config.toml
num_hidden_layers = 8
hidden_size = 160
num_attention_heads = 5
num_key_value_heads = 1
head_dim = 32
intermediate_size = 448
vocab_size = 585
hidden_act = "swiglu"
norm = "rmsnorm"
norm_place = "pre"
norm_eps = 1e-06
positions = "rope"
rope_theta = 59200.0
rope_fraction = 1.0
qk_norm = true
attn_scale = 0.177
bias = "none"
tie_word_embeddings = false
parallel_block = false
init = "uniform"
init_std_qkv = 0.0449
init_std_o = 0.0449
init_std_up = 0.0449
init_std_down = 0.0
optimizer = "adamw"
learning_rate = 0.00354
beta1 = 0.95
beta2 = 0.95
weight_decay = 0.068
lr_head = 0.0118
warmup_steps = 247
schedule = "wsd"
decay_fraction = 1.0
decay_shape = "pow"
final_lr_fraction = 0.02
batch_tokens = 32768
max_seq_len = 512
doc_mask = false
train_tokens = 147300000
max_steps = 4496
dataset = "wikipedia_en"
Each number is 500 + 25 x the weight over its row's rms, rounded and kept within 0 to 999. Layers, rows and columns count from 0. Numbers have three digits each. The size before them is the row's rms in percent of the matrix's.

# down: layer 2 MLP down (transposed), 448x160, rms 0.0816, rows 261-315, columns 0-79
# gate: layer 2 MLP gate, 448x160, rms 0.0934, rows 262-315, columns 0-79
# up: layer 2 MLP up, 448x160, rms 0.0885, rows 262-315, columns 0-79
down261 101:510495526476520482466523513473527523473506526504479501454461516455520441463504479499420511498503489501488454468525519485524510518516471453516472487488486541493494468497520472491468502457481508502480491492527517475512524495504527517522482520
gate262 098:502450511532521499530491500491537474474474468492498524518457540513520515476486544507506540501486519505520470555476479521486494466477528505506451462456460531497518480528496476517495526509526454508492487538518499496493542440481540454507520538
up262 102:489460488543506552496504459478500488494506507516481519500514474522504491508483487489471513507485455533474464502455504509493489466503485479523493473515539510466535474514490498526497503491540490495482532531501503492505524523476504429525519475
down262 103:508445557478486487494493522423488487509485497485476493533490485524479511480502489488507504512495498512461466487508536507519523526496521471511475418502488525498481487513465503499465488472483498506492481530555475495465514481471524459492482492
gate263 095:484538507507527471518485543489460491536508516492485527508540531495501506521491499513508450487545504539496469516504484515474512536471462535438488483494491515517466457500465500523468512484493519564506510479507511526519486484489472551517562460
up263 093:468503487517481497517538473480490506561496498495483514495521498544470494461533502536540470466520519536438531523492500546496517515491529489476515509511531497533484467430480534542510514501489498504509507493540492517512522487519452529523505491
down263 093:500461531455486487502530543503511518440490504510548490531497496500493561525514480481498523494483500493511521533480485478520506513494499505509502501504487502501496492534495500434484484485509534487478503517476486490461491536435517480509497544
gate264 099:443490498489481518484490488472463507511508534468508517514499535487491514520513523499523555507520461512502515488469476514503493513541520501446476471501542541491504506459484495467515489485486487514506504522501502469518527518494443548483523479
up264 099:485539495509499528489476487466494491500513523474531475488505504493497538512473521471497523486519511494501480482434490560511491528530460494476500526473512486445508534469484470500532526506469487493521536495543505506526493474474467510478516537
down264 099:468483521478519520513522486475505511465494512511472500501472525467493482506496511514492550506489486471512510539495560493532537512486511502445468456500525506482535494438509497482508495468480469491533507431522473524514516532506488556493491500
gate265 093:513479480496469501472531518530482482504495476494509450483498495506466526543528522515509493495537475461488502496509502470508515492469534463517502509515481518556458499504482492518493486473511505484428516479489471540459480508468530525502490498
up265 103:498483493469513474448500529498469508460513502481465516547492524488492502470509438479493490469469513520521535528520525535499475519511471511514456501500497478493512488502537507481477500480496493476520471500499489472512471504525518495488503499
down265 099:493500538545503504570516462487504458520521494538545506475520524507504447499504493503455500504498512512481507469481510466542511500498464493449536519471509471460538538528481506487541486544499555516487502492498495543524538500484510466484537517
gate266 100:541515478477467475492467491509547466477489450504548502462484495494492505472562510487518487464473514479508493482472457544499499446470526494536506497478525528503525511511527450480491518530520551488525502523523510541499466505495540506518527481
up266 096:545499524462479472500502447551494516499493510504526472497492495531490498469480471491482455509487465474489476461480466538513508506524514501509505531541506505514532496491534518492467522510518546495528542505524483522475476483486548506521520527
down266 097:483463477501493474515483486456505489495474542505504514500537554487489509517486485537506484525511493492512531517493563546487516557528498503480484488472501458494476475451457483470495446527504535492482503483540521495513492512489542522485510493
gate267 105:502548491499540454525522502464460550507532507497495464494499541477479510516486511535508518513504490540477523473460479501536505526534506515505506552535524490506512509480473472503492543526488500524506518520486465520496482519538512531475518507
up267 108:512533454541488490495476510485509547481494463475531496505467520532480505481473491517482527478539463546495529500513545538499541473497505514489494485487520499502464499504523553468542487488465480518507534540468495459503537497468498514511459545
down267 108:502509522515514513476482483503496473513473488522524511487467474529504470521449492487470494468479496540516518507494522519498531498498462474532471463438522485514511531507484506476531481467494472496539520478529495454525533514510489472522489528
gate268 100:523506456502502515494491494465522479544505512517479538464477555493515518564474471510533494498513454500486477539499559516454497507518511520530528465466481516450501555502496531503461509502515498522506529504516498526511523543541510514483452494
up268 100:550489480506468480502492444414470465507502501461473481502555525519546468531521538524492516494518481479499479465543499445484573489515505479482504516451490506474497542554497495525492498479541493482487494495501494541474502513534487480494467494
down268 102:515484466508505472501507544488521465529518465502481521510487494424527521506473517488483519515510477500498488488535551496471474520476518485511519490512536480550476507486486503483481541487495464503514551496470485510489575485519501520534505480
gate269 097:540525458514528478504504481445475463473497512495509529498543532529546488504535517447512523504485500494491521460492477497546546563524469508517484496523482520477483489508509502505487487530491501484513463519487496546501484466489487495466487519
up269 098:524482519521549529495469512488521499513476524518473506520463541498489497577510508444475462509539506500537496511505540458486482497475489490464474464508493459510513494487435514525540462487546506479492488505512515470504479545509493497466475517
down269 097:505513453498508458490522502521473489474571495537566534499497470457478519508471502530502488512508455459518518478502515474495500466456542483471503509477513485431515494503524487469494490498481471516499525509475502468556536511529488546540516472
gate270 093:487512506518522480523475516488487508508470428478512524506458493464486500477480475540503483497491516532445483541473482483506546489532485507479480521494501492493523533484460499519507479511508487518545542475478470515501511506502518456503526471
up270 094:490481489550526493523491473503474525494462450492480500489516469474502541509492497503509492501474498478408489553436518514519501470510500500460480504511504505518536541472492480490500487513516472540537534484452536484490490471535538499515522486
down270 104:486491560504491484543526500505440507492528524523476495496491476486513501534498502487526530495478446474480554520539506526520492554546569507476464508524473518529510569504504526503506516462466504505510485449499472521503471482526510482515480481
gate271 093:461500493477505443508468493489498490489503483543507482494505504526534505490507438518522532490530526471477501536541538506536500535489473496485503531506525474472508509491490505453544499508519470472485507492509495522522546497481484501466528474
up271 089:487480510490542503526477511491495529526503468499497498555535494525488498503515453523531534501488494510491516477487524464478483481540500501564472496506516458486451550512465495517486504516527469476493519459449480514503493521497467505527503455
down271 096:507498502465505506550494508512501500517511486502493496461492473485521513518477473530449518503508512494520454469482500507520492504531439500493486464490499524517461524512477536480501483514520549457525523523503515462488495515509596514518479518
gate272 111:455501536504481497502496463514565514520493525513518497482474462521542520477463541532489500492567512488478488506495494472506551472483515528495448506468508472481513481544457491492513475477530523498510459471494524507549529531496480471482507488
up272 103:452512505519475505482507493509543507502504554493481460477501493523535507493482531546511521494502498505466520501525494490481521476464523541489470518469503470539532515514460548554534505473487532509534500500491541498517534531491493470492482493
down272 103:454487484512473495485519499495510528465504475494489468512505498531503514543544494549513532501535482491475547536505502463499485540474531526508445499475497468507462495520493507536506474472546511498496503500533507502569507494484482470506521473
gate273 101:538501491448545495517528512512534497506494496556492529504467497520510494546542459523511489474517488460481547472507549482499511526525487504499495433514478527503505507478440503522480466469492472495476463522516484517508531487496499500513539545
up273 100:466481504478516521508480517526508515494503477530496505544534551495495496496511512472505552503537512528547491516453516544497460500488440487496491541480468498501462478471541527480541489487467484487527507515509499546492497491485490505517485499
down273 100:513498476498507528499519499500457472502529474503532473457524525504482481537471491492492450485519528484449504479503521491461497532484500479502499505479482523463461506510513488504454473447499494498520461513503455496491505540493467464539477534
gate274 104:521488530523516485527500507529522538574504469486522476463512511485461494489478501510494496499510468458529490488487512476527470496503498488453496532501463512519478443490495493493517533524494505485501457507499511496509468482459499519503446515
up274 104:527490475521518505441467570550549467487473504495505503498517502478490510501545504529493525504458488540540535542502547470533505497452456533528504491465529475505500525542486514536484447529473479494499467513503507463515499515523507472495487501
down274 102:524528468452500486452519537530507465494458495512493507469488485509517545494503519535452498451474495498519522497508532500493527497481454481507488505505540517490475530538559504518504476512489520479543500493523482502469521502515517519463544519
gate275 104:490527483493470529464494484469486529528543526451496524494525535472465506507465468499499491509459532466531540517533473471490490484498527498508526492474493520476460498516468461514514508508530564526498485516503527535487506529499479490522498465
up275 097:480486497476464485513531528476496454523519484495511502523488506461505494484472485492481463474540531485481488496489505497515525538466508513543519498498469483507463492470489489551495510505502541526484515443555479481488538471479485513539521549
down275 096:464510487471502527481493509501500563449464531515504523518492484518456521556492498482492537442460476471497484507530510505468539459524495539523494518538481487467518555517504509471492486470456468516494441467491496502487477475487518512483483506
gate276 100:543473492514495498495463477444481487504502547494510526462546526520499509487515478512503524452478521554514484526514506479504494473485483466506489485458503529503512454536487441490491540495524515499486471497535486490492499502561513431484479491
up276 104:561462511512527462502475507442526452518482564466501535497518532506496510532497527504477522450476531529492491499496521478512515481493505498509480504466515515476486478513470441498499539498516514523458440470493473488504494496513487460493461496
down276 109:517432488493499524458477502455454474494512504529481511519499503510481521495485480515487458454501475517490488497507549522489530492477513504503516479492516533512513509518496489496487491412484466508500492480557497466443516497522498467484445497
gate277 107:487447501519529506468505478487486492514475536513514461520520508548488503527524521509560486512484516504430491503527533487503491503539471442475511542466465480487461534502454456476503466502532502524501520482513476523497505482518478475490443487
up277 108:469479521480517532472488490508524503479525539500481502462526493488514503498477488508523470500483499482544496476491470453507479497484517473497447501452452512494549438505515493525520477489487508510580454523488503506484507482515503507474514462
down277 108:509503536475528493511512490522539474540469536483481506563520499482506516502508483513467495481534506517537504471458506513529493525471475536485493524533512486514489484549502456508496483455486511508502484468509508468497512478512494505529533498
gate278 098:568499484511520478494536494468482467471534499494489500522533545479530486488488518532478456467473487518524459493525511495537494441490492553484487496495478514500513481494538453496502492527469477473516503532478548561524488475525457468505484502
up278 092:464484540492492469456483499534499540498461537535499480519553474507490517531519492464480499526506537497525529525469497470486469537514463425528510499506460521525489509545470530474528505498531534509532499471472525477488475488515509460504474487
down278 091:549511490561542495528484490446521456489539464465455479487536461483485497467525527510491480456492501508470525478528489526493531480512460495522508507511513471488476486528532484472477517543437464493505519500516505528538514492474502507500530518
gate279 108:494489543486483493475483469510483485500507485525513537484475512485525486513490473506511488508517494488511542483480508480535509492511499513511486501483454547482488485467481518546479500496468455507554465516467508519534506517472505521472457517
up279 115:491516485479477514522471509496480515557472528466516455466509475509477481478562506518507514447478493487502502494498469486519476487494494457493506476538521458521472482484542470504476488525544474502488535458529509453469472482525515474523518504
down279 108:471517525495492479509460571540514485505473475498488485521525521471489485502502544471497491471496519499485503460472487528473518511477476468478546511541498483512469493541500505521475534494502508499473480533499466484456472458501524517522498442
gate280 107:491516487491497484501484514497517483458559490473483512501462552473489509506466520527547474496476505467491500518475464541487549488517533513504510468480479535501491512454462493495550496491499539502486508518489530519508505498488499496507525498
up280 111:488459506508453533485495493485540515484486514497479472473509522498470521494516490503544465505476509519506503518546499488502479463521480489493523490473487484560514552495531499496525482534486508469507523505494534483468508485499481514504483542
down280 100:531483488519514512483473528474534491462485509450451483474523516490467562489545532457517486487494506448455468503480499510509447478524502483474502489516508494528507533513492475511470482441520556487511548492480522512513470500453505532484503532
gate281 103:484494489509457437497450466530497527470488506503515505489488479509470514492474541495483484444467480506493492463470507538558540524503495481514546500472518463450506520476491522473518478542518547475466504541505489558511530458529472538526492486
up281 105:513527439512506458461439506525482507472489477474520539487492472485489507477476498498499467473480455482488530509513544477509540488504471471499524509480544478481496513503458522459485479531562492491497520496501507543529525521523483497498518479
down281 100:519534453515494496488514503448498527499498451548484491515504497479489535486525502466478458504544494499483496532506523453503538532505496465504519523546445472515518478510508516492522468498520501470457513508455520526525502535481504539506470477
gate282 105:512484498439494510550524477488465478484495518507534483486495488509518500508523490513502494483498533503454484512519526480550470506509470458528496507500503488493438502495474497532487500521492499522542509474550434539496490509520495479473492476
up282 107:501498481441502534458500498534476531517497525480546514457464517505524501457485490517497476515509481514486511500466463515497517490505463487510491498497498478539518510530499549485496488491532528472529495486526506481485453474478508540487496521
down282 108:456557500505539517494491518508497471464483505519514500573508541491513519457485470492517496460518458527517520505504509518514474501466501497506492512517520501502531500458519469485505483520509503515515483503490501488535468491477453512467530471
gate283 093:515497511475495509568530539471509523485498472513507536482497509502525436493509505524494450459486499556505540528511502487501480522467507524478499461483503502524508487494494495542512504510477483506480475539472479488513499539529486510515511535
up283 090:527499536482517470525519455501471524460470462487488464504471502496550477489525530485491478491495534515553480483513492509497525523552487478486512550505487482529546486511526481467490501527485498535535521501459490531487507510519483539539519490
down283 097:505483488540491458531497511501502501541524510546515477493434527499551539505543519503535517486487489467509489455530507501511501544512498510470490549452510500482491540498500480518489481483559496486498489525476496503502450513484536496534516519
gate284 099:497445504538460512476498490480524496528496547470495524524507479520499515533531509508475502499498519486501484485526522483499530478468509498470523494496480445496530547496492503472478463504450531493470478474520543505519479488532434496470443496
up284 103:513451492531507494515529514504519527499466514476520514494502562514501513516553512485493503520526527515568516525545483462481498481525501507516479484459467506489513484540492508500455485494498514501493503465548519458492471498482479473498454494
down284 100:450505519519527457486493484493501491491480472505517489499511501524484516503494481524525503477494491465492493464483523563526512513499528502546455492498517485547477523492496542430481513530527493547508485524507512504499456461461496480536476475
gate285 092:508477520463521469509550532493535508516450476527513497492493492514492484528459503527487498511495485547493501508463501462544507502554480448491477516494531536511487463524479526530483542497466493474507522516489431486520499492480493496461459471
up285 095:524492511473514499472527492489509494528476503470500505475498526533486502475476544547512483506481481507482510480479505504542516464534498482474502482557546514497489484490494525497508514499487498509511469494461448520481511522465473507442459506
down285 096:483533508516466494499539493510496523500492498506501524591458516466480472491490498506479501509440518504477464501507508524533511503526524508512485492508529507533514451489465554500477528503443496532508472540436473501434460531448477535483513525
gate286 106:525461496467474456538507516508514488502507500489502529479501475502557488489522477515507492513491490491483466500491468488546544526553497498529471502490473502515493485458462471460498519506497490511481528527512504505523489512503492536506497526
up286 106:519498504491469521497476499501493510537491489495519469489503531458499467470459528489529446464523472506496482533496450494461481470493500538459541464492484521500518505482544479507520485506492457514507490485504489503454484504517514470522492515
down286 106:510517520479516518528513467481547494511493502539510487525535504502509466484492473483498513463509501485520485451484402523495490465490473512490499497471492519494477454523517487499455494503482490433500494525494505519585477488463533481500465472
gate287 094:540475513522503447541449457506536510477479493494469515511537492509507505489466502512519490460494479505466458481502513488519505500516499484509493494522544476470462545485488515521576506524503507486512482511477493519537472483551513484483518524
up287 096:462500525536495509550469464497500487509494522444480478468557522517474520493454501540502469518497523503494460516508503514530555454502530520520491486554542520456482483518478509525531527517505472527492508502511485477476516464524498511500489477
down287 099:508480475529513524529482489529461525452481524493452519497481498566481560521505493500504486481465465488522465491518471490497490452514488519523498496511497496489501516485502486514530516544492482471504463494490502542479462488534538518466516510
gate288 110:458495463478467477546482514512563507520508475510543516477486495498499516461506425543509518527518507471526503550493475510538506486484498499498489490512515509495491511496519513515502487525503535513536443496455466523483528510480505518476492509
up288 111:493564516516458506495535503529468497484506515478504463495471530484463491473512545457471534491501475509460510439483489509550484495509472536507492481492519532486489489505461476527519479497484494510469488512522529519539457469498517432502513482
down288 115:523516528494524463526496548505475460494527464496515511492514512519524528462527552488484543467470487546482494448500476487549537500530504578522472536496508525516494445522474521475506489479490474490491543503528533522508470461516498460546483502
gate289 105:535471546483491469493488503481455475543507529491480474462541492523489475532463513503486503493526481498500483514518472483536533508531528507455519508516501464471548522517482532545526441484507481541528501444523522498525532551471508481465509525
up289 105:456431512512497544476532498509506539505458486538508510486475481503536531462531476513547529524504497509523486530475538497529520505511499468523473463488470519476507493469498477486502488467508523512514514522505511503466469492514479513514516521
down289 104:481469538500518490508512505492545508541471514529491499432508466495528510478497490539501526574497510510518464497489533494532444506473496495495498506478496489484477530469521537514508493515456508460499504527471521518540453476501488505502524533
gate290 095:515499513452495520484479460504460512523487518517500507501481484489471502543502523486534485500485473500521496480519536511484486474484440514522558504521489484507505499504488518442543501459488522497491514494501465539532517520507484484510526476
up290 101:521520548481495490461484468544463518510554488546519496498463473540504481557490488482543489480476511517513513478477517467474488466479467526519512492507493526525516511496492498490524530498491502476472499489472469504533490476534467469534512496
down290 102:529492517494490496476500452490522526517489466533481514511465492517502533528482510498484423502499492529494490511507487538514466526482461544528528485494507483482513508482502518511552490441495465483516494482477485463488512514515515511527504463
gate291 098:488495529536493495491479532505524527538494536510463448480496502489481507467514501539487519476530512491504472507465495502505522525501457507520514523491547512468477526525516501512535516507469498492517500474523494468521443514466500482505535504
up291 097:496546521514510499535508512509487474524480454509530525490514458496510514496532473515489506474486531506484479476531521480568502498523483462518505499540503495495466460465512532534503510499495467462516499496485492512475486504504526499512481515
down291 101:494486521474493495444532548490471529545525504513496487490526496465525478513496517456511463496489476505527471481540479476532519528507524498471505499505445477509533542524586540484471512520539461502489476510524515472495450493481457512504535523
gate292 096:469456506526509496486495532513509497520540512507523525485509529480494512490531492502478496507509505514483479484531498498576541470504522491507475475473506535489513507474487518512548510462474526522500466484472550489472531517508481543456530530
up292 104:576495543515542476492562493503463507462519484498505479529457506499496487528479520492485501503471537502516457511483506485477491486532528499496506525480516505543524492529513499500493503519463521457469470522471513501528504491491544499521517481
down292 103:525538476537506517494521483531474488506528529513506471503429551459492490472508503494484499508456508488483541502484491518482490488485555502504512460481480504520501475510469509458519484542517522532515523507504482516525498471435528480514484540
gate293 104:485471500526548487483489470481558486471555508471520520481492496461455515496516479461473470497473467491482491469494470525530517464509486524513532510460537527500454541504543474535545532505499494532493489507499513504468484460484497521474561491
up293 107:471537501481486500510462526503440544501478531514481502568510492539503499532509509515531509462536528523461513537513504486467479545497549459503497499528487459528505479498486512464464480481478504477506523517520481504490494501521473525525447492
down293 103:493502552513554475494504522505514501534487474529516516500477517511533392523470525513517513529522526521512502508506524509489528533514496501459512526512498521509514483483491508521482472473480487488521500515532507469537547510504441485518481484
gate294 097:489521517490475507483486459494530488512455502538537471497491503459518485505511455486447471465511509483521526465478511494545499462520538499511456503502483531480501484478494453495500521517499479468533461464491537550509495514523511488535496485
up294 095:510485516511473537503486462461514515461464513491479509471503546495515472520484500507517478510520493528430494496509497515490509483511552529469516504485496467528478525489514479540444490478533524484514504512512511495450515543562482495510539531
down294 099:500470520483468479535476447497480540522513537489487482528473523530522469469513489501462526475525463513466507453472499481499520509504499509507474481486491491465474467478504470516526561469505509514489510516540453506429503501561481494467513533
gate295 099:526499521516494472501476469527540530449515507524546529523468475513479471471499526498509473481481533516502510417480458498516518514488536482544504521539486538499500513522534478493516544513483478519519495537475479523504481477545534505548562520
up295 103:530478482513498458493510481453498493511506520484449473508503494505482501505506488435507461483524494475515507472489485484497533480517451470458486530471505474533539481493483489551482456443535472492475540486507523505508517512501464540515484494
down295 106:528491525483509435511493510493493507468478548546450498501524482497476436505509488460531482496544509477531501484493493510516512479535458487492511488526566508519491500492523498528497520468521526473464542448523482522539491460504515503497499532
gate296 091:506514528480487522528476510498487496506513482508491537485521505506492479502476492518516468537551485494495491529481478493525450480542517530503501475508485463490463510501487492492546502480476468487479527496471490589524516506492509508505464461
up296 092:519485466499485514533472488530504489517482512478491499500464507522495462455563492495492461512502442468471511502509510466493517500510515504477532493533537505517523570519485485469484523538510499508459490460519467476477502545553503508476517515
down296 092:471498486489522471507469499486482484524449487499516485510507489477506537503488476448532480467477492507477500502443525506522514527472507520470515541523507489533544533516506456438452530506499488466496503496468518458469482501532464479490539523
gate297 095:474531521532553510518462518481528480526513484519516538509517526475502488490525543469469521518521483538487465527503525555479486467478451499523471478489503448448486515492483503526534465471491481518488525473490515504481510487502487483499525507
up297 095:487471507495508515448501498514477455479539520506494482523491528490535506539518462501528513526464464504562495499509500453492496476503495502483524451472485510487484485521500478503479557470515486522535502503492509515502466514501499494508523536
down297 096:463487470514509484480515490506508500502508548488509554491526499515544537513461443504456479513468480505546514523543464522449526479465503479542460469471499519492477510498488483510480501510493486508533486467495491493532527469458556486513472515
gate298 094:519519522549516510486511527520530432468488512492503494479469449486516471501548484469484500504484514474524501499530477474525482533494522501470515488439482485481531544504466428455511523497510517497518485483494514480551494519486533463504493497
up298 094:458466491491501481484476479551462524560476510511505495511522539501461513510481521502515511486493467500503494514472535506522523489498440538513467450537482542500511496513470537522456494495475510509475527510521501510495468459506428508482479505
down298 099:481467452496493482489483493507490515545470474550532523446494492497516552526443506506508508507482520532491503488491537471531515485543437513475486478506470517504486560485515538494465478496524523500487503480522507512562489480506500532502511499
gate299 101:472496533526505500484499525493526491503522472491504520514499477513472545496497541507532532517478496481504493515491486535510462451469489500468519498525536460533514490516471513522541506519498540495532495497442488515539505479551480489450474475
up299 104:520516519498502454456490500507530463500525483466541545439478429559533521460476499476539481505483526499489514506483501504516507480497505485496506511520528468512537513567527511493540459477497527503517488480455509464529518442526513510515452525
down299 095:496514469548499489484494446481526503480509458464475545518511474499468559494511512510535501514503488500497490521521501474537419462494480506532497505504516443486493495503482508482536544528442491471511480517478483487522498500537547525510448464
gate300 097:530462512487525473485503515512476506503489498547482514502547569503507481485530487483537504498538507518538487504514489510441511505488487517507449488486440467442521492525521486477533487527497480467505481465516487477514479501489482478513523506
up300 096:514487475503493483499517488483525512473487497515498503518473492528488492485460478482445520505480509511532521449494568498524505522485474502480506463485563498470486505472478508520542483468506451460537471539493472466495510513490471484474534526
down300 099:482519480465504482508465524489507553524535479510523521487532484524485466546505534507520481525567508492498495536513481497449460481502518463506480503506419500501479512480525485510490476461497506492492439518488522458499508521494489505492456508
gate301 091:482489460503480509542497447491497495468491540542532509482488507528511507469533476487505490492527488479482484530487463524452540486532481505483510493485481523476439531510546505490480497471489503499508496514487479454488551507475466462472469507
up301 088:532529498516568470478464525471564533507472461466507524542486487492495489521530522480503497512489555518524517466487517529503499500460485515488497508519520493511504512497464474537512528503504515532481486494508539515485492485521489472487498514
down301 085:509523451548465532561490455490509490488493509524584456424473518540468501486484473529540506493517517463468515484538471497482507491513481490497505482480489502467514508489489506488495486515508504500487472518463492495548539533466465469507483481
gate302 096:523546494504487463511517530505513483488501502499494524506493461541502504497551512511472539525478537535501531464477489523552480486505478505555518477519492493509495472514461453498540488486468521519522507484479479497530491526544530475485517538
up302 102:467467479442490512516511497524510517501491519495487469502478462487476501482482494469458483485515511477507525490484527487489495508454486508451470498476481520514530517527523524490482508459532464498541483507545502505460489496456506515487513461
down302 101:492500501502458504534481480510503507492480501485536511414489515467482529473487508478518491525491498527512455492527472487494480498492488483487487520507522537503494525491504505506458508522511516512459498525459510481507469521453476498531498525
gate303 099:503444504535499482465513501467510517494528519509535495514482504524473536507533490483482495491495514493506502448468519495514499460433493479473507536518503521510497502516465504494512488489517534552544477484494498473517505485494502492523480482
up303 104:510494503480445507534507465506510507509514475504520486451473500493470527441474467511504519503499509517500480500499499507535498491481525482507520510539513531501487471507485491482540525485517532527510479525490507493487506479481531518525493487
down303 104:472566499508486468476498511528468495487531493467504553507510474471485523511525487484488511495518553538554511489507467498511493469505466534520546533484470502498475508523493503516464440504516548488483471438468523519462489529532484514516535487
gate304 098:496466485493530482519461508492514491535513484531518502491503517485553509467524509521488494498537526490497477530521523500541565511502505486428492481496522489478469490455472516505503499508492494503544508468477483486510540512488502470515540480
up304 099:522508492466526497504478527463486532495538529558545511517463516510470514489506541486505479489493521464489501490505488495551467536525516498491475529509491519500528490477507491466542516436464465480512478529494479485511512508565543496519533484
down304 103:500526490521493501470491514514459559467509501462514474529478514505459498504485538490548492515452541459512492499505494462497460521514503491477485507464497494507511516513520503470495515518491510460519490542508449465493467497512486509489486517
gate305 097:522501525490500437468504492494496508479513479518495551486456463470534509480477465496491500524476501514459488501479535502519507484498506533528477479522529529482475475433504528481473509522462449477517519515487471506484475527512506557516492556
up305 099:513503549497502506534521522514504493478503494518523467518487496556508504528478507479475479528537527490450519492505486502492538466501542524476534546509470506494506503471522499497469480481485536505570451454499490542497548545465501505502497516
down305 098:542492508563469494488464484522546500533499528458459571440446490492524515494481521528517479523480457496486487502523487519501503506473498516478464461458494480490519495465547477453496517532458480498504518503463509510493510478517509531521468517
gate306 104:528506544497491472533466489524476481505489507494480526487547513511458485475459574512468509500488489542483485499525450494476482475495489482493494516468507506514540534526491525468506465540504515507491515488523478513573519516538504496508505470
up306 106:522498494502515498513485503476508546508553497491517473489487530454549485522526422485516533508510512493522487463474501492537541492527478501461538470518534477506503478491499472534492553479504529500497486514499521507466509497458497515484513527
down306 097:515504563498518462488500497485508512516498500508509512408535508462483499476444544465507496517482512474487516490474504498517509510498498460508496478490504514468529533533498518472512472471512542493488507472537491539564542487526513510499518516
gate307 106:506526516526504463479487484529489516557496539522503498479504485530531471445513488499519487506496536484488490514506494506508535480503461435503521514490481505514497489497506472444518533516465529516496469533470480473502497508539508481515472479
up307 101:479489510497499551552485491503470469495505476493504515539486498454484481511494519490521495535489476504498495493501495483458482490505491532479495487492530439458485543504503514545500479513542468436452529474525530547527509505473465505462507524
down307 103:503475472460478466505476480506526501503498485475505531445507504486491437458462520473537487540506468485470481495455523493468506506522486525480493448503505502443495512496477527525490495515493558476475515519458527522534477474512471498511517503
gate308 101:545479493538498490524473476519507513528523466474520518516495461532491515455507493496539520503465530531516490517492487537512504470503504453510482513475530478481456514513463528496541507562481498535553536481498482497488515500546518494504518501
up308 099:479482524515500489521462526551484531519484468455501489520498497535502540495480474490515508457537473521481466533515472539502495487476476479516488489499528489477494472545486553482534449512493469525479491511480463475506513485567508487489523524
down308 097:504499453527527525509519491529471547480489507464535515460430480539526549487509464475490498499478480495484469532499514492492487490514556495489490484528510477478533479527528494466511535522457496492467481499507471526508488502547552517512507522
gate309 101:510539464482527452511511505517492443507508503500536520512503475497488481493497522475496462474501538467454505438481505544540506541473503457509496529498526480483504490486468500523494482509508544489505482469477502490530560514504541501473476520
up309 094:507523486483477436507501488507477478462487544496536509539509498494465510538535455505482475488491501444513515454495533493525508471493505450494527507473539492497498475513487514479538474507500523470454485528506517499511534516505501469463523520
down309 095:511526468504469461444496444483490522510521478530536538495513460525468500485512535474498481455509482510477497513497547499488517473530465482494503511526483512546551496531487485508486460503508503460489510500448505509551546554473502498518494496
gate310 103:545504490518532506503489521495501483486503453474518518494484498457500463509483558486492495518497542480489491514504464450525506460463536530488509478523520505488516499501538461524484533524495527527496534458490544534518511512514529511474506542
up310 106:477496503459507494448511524519518536534507503503491491500527537494522515491500487549489491505509490505485470501482540525525499499559487505524455492498487488490502485492460550463519509489454468495544486535469473509450496478466480531496469511
down310 106:483515510466494464505497560512528529514479486536458524493517461519515543454501524532481490516476459524506459536467500480498494529482496485495488501469472483535505552456465514499531471506491495535491506525527497535534484447466487514496496481
gate311 089:494516497513516534564498483506539517524484422490502483522528543498522479527465496519453522496503474543465488502503507492508487490452463519506473500471513493515472495469477494505529461484457491506473471488500517532487505509537507486509538476
up311 089:483503501510519542486500470496479488555549444477522506505485487486470542547448515533524531494467499498481469529487489513490504505506471461443539483471489492442481456496495529518508517517520493511548516512455520483503516512525504486466472484
down311 091:495476470496458511500498532516533473532475456539476476521481545478469527475508493484512499523502496517516518468481535549484473490505508515529524525498479527486474491533471494502546479487517535532477510464531478517490491491463465519491491474
gate312 081:530481499495513506498505488494457459501505520476491470490543514483540452500506490480493485521478502517534469482493467502492469562499501513476469540509440460483481474495509570479488507476508478537520494545488538440494504500476474475495498521
up312 082:458511522480543484519477529545517487471524472502531487514463525475463487496538505480472532469491461515440469526499510465528526495516489488487485492514511531528509500474444492556493481538522518484478480487502477522494502524514511518513545528
down312 088:476516486494505512467476505504502520485503551485502529445461542496500526516460448487473473547517521482471532516517483535453515495473491487490525481491481518464493490478543513463536513535478509486479494504512476559526537495495507484476515480
gate313 117:546513511500491495490513528522511501533462467479513516503528461516477532535520492472437494458497516473449549514496493528529487469512475491512456506466484506450535540543494530455522477506469503476518516491540529507529510514497549521494520518
up313 114:489491472497498489508490495493469488465551485505497506501461522489507492523507478485542529521497502504511469489511499506492475541462519471481528534529501504534450466480528491529498530482528500500511492489439507498479474508502465458509502483
down313 100:517482534456497485494486510477537537541468520494560514397558469496495540494483543516464478494498499495472532510492490505485554486524516530488504466518476520466514530529511507465472504508498538476498490487516490526572489508479517538502492530
gate314 095:474498491468523488509496493529513433504511500508487497465540462519466492521488495496476500505497467462507536525429461532510469499488467498479455517480493508487522498474533503543471487481515526477438543494506467520471489484543474519476528493
up314 096:521505527541484455514529500494518476501476487522486482546474511492540507510467511528470487460554508472469496532535516505504506486503481505490531518529472509499473484495519492503514517464495468513524506504495432535514538539510539466522474496
down314 094:504498536495484495464520518525479479478549500501540497503506474498478425513520535489505565501492500467495591489491538469482494497509540463498504506517520524502476505525486522541473510483495510457508495501468507496513450519540446485479529502
gate315 103:501455486482437510563479523529495506534547513444496476468540458500508491506479527464496494511513509543465471478501483498496469481512461509512495528509494520464514478516485521512539497505483485465471494514484511524499485483518535543466509520
up315 108:514516482503502488511496481497454489471508493481478520484466540504514492501438502455458479501498485523471513458503494507516524556465453510482450460527516523474540473473495526497511505498481495532449462517522549484495509535506522547477473488
down315 106:491516458553495527556520487475495526481463502500482485478490500513506447440541489505521551484516527512517492528487508487521498492509525489471499535496533517535519501517481489528495532488523466478482525505479492475514489504475482473486487500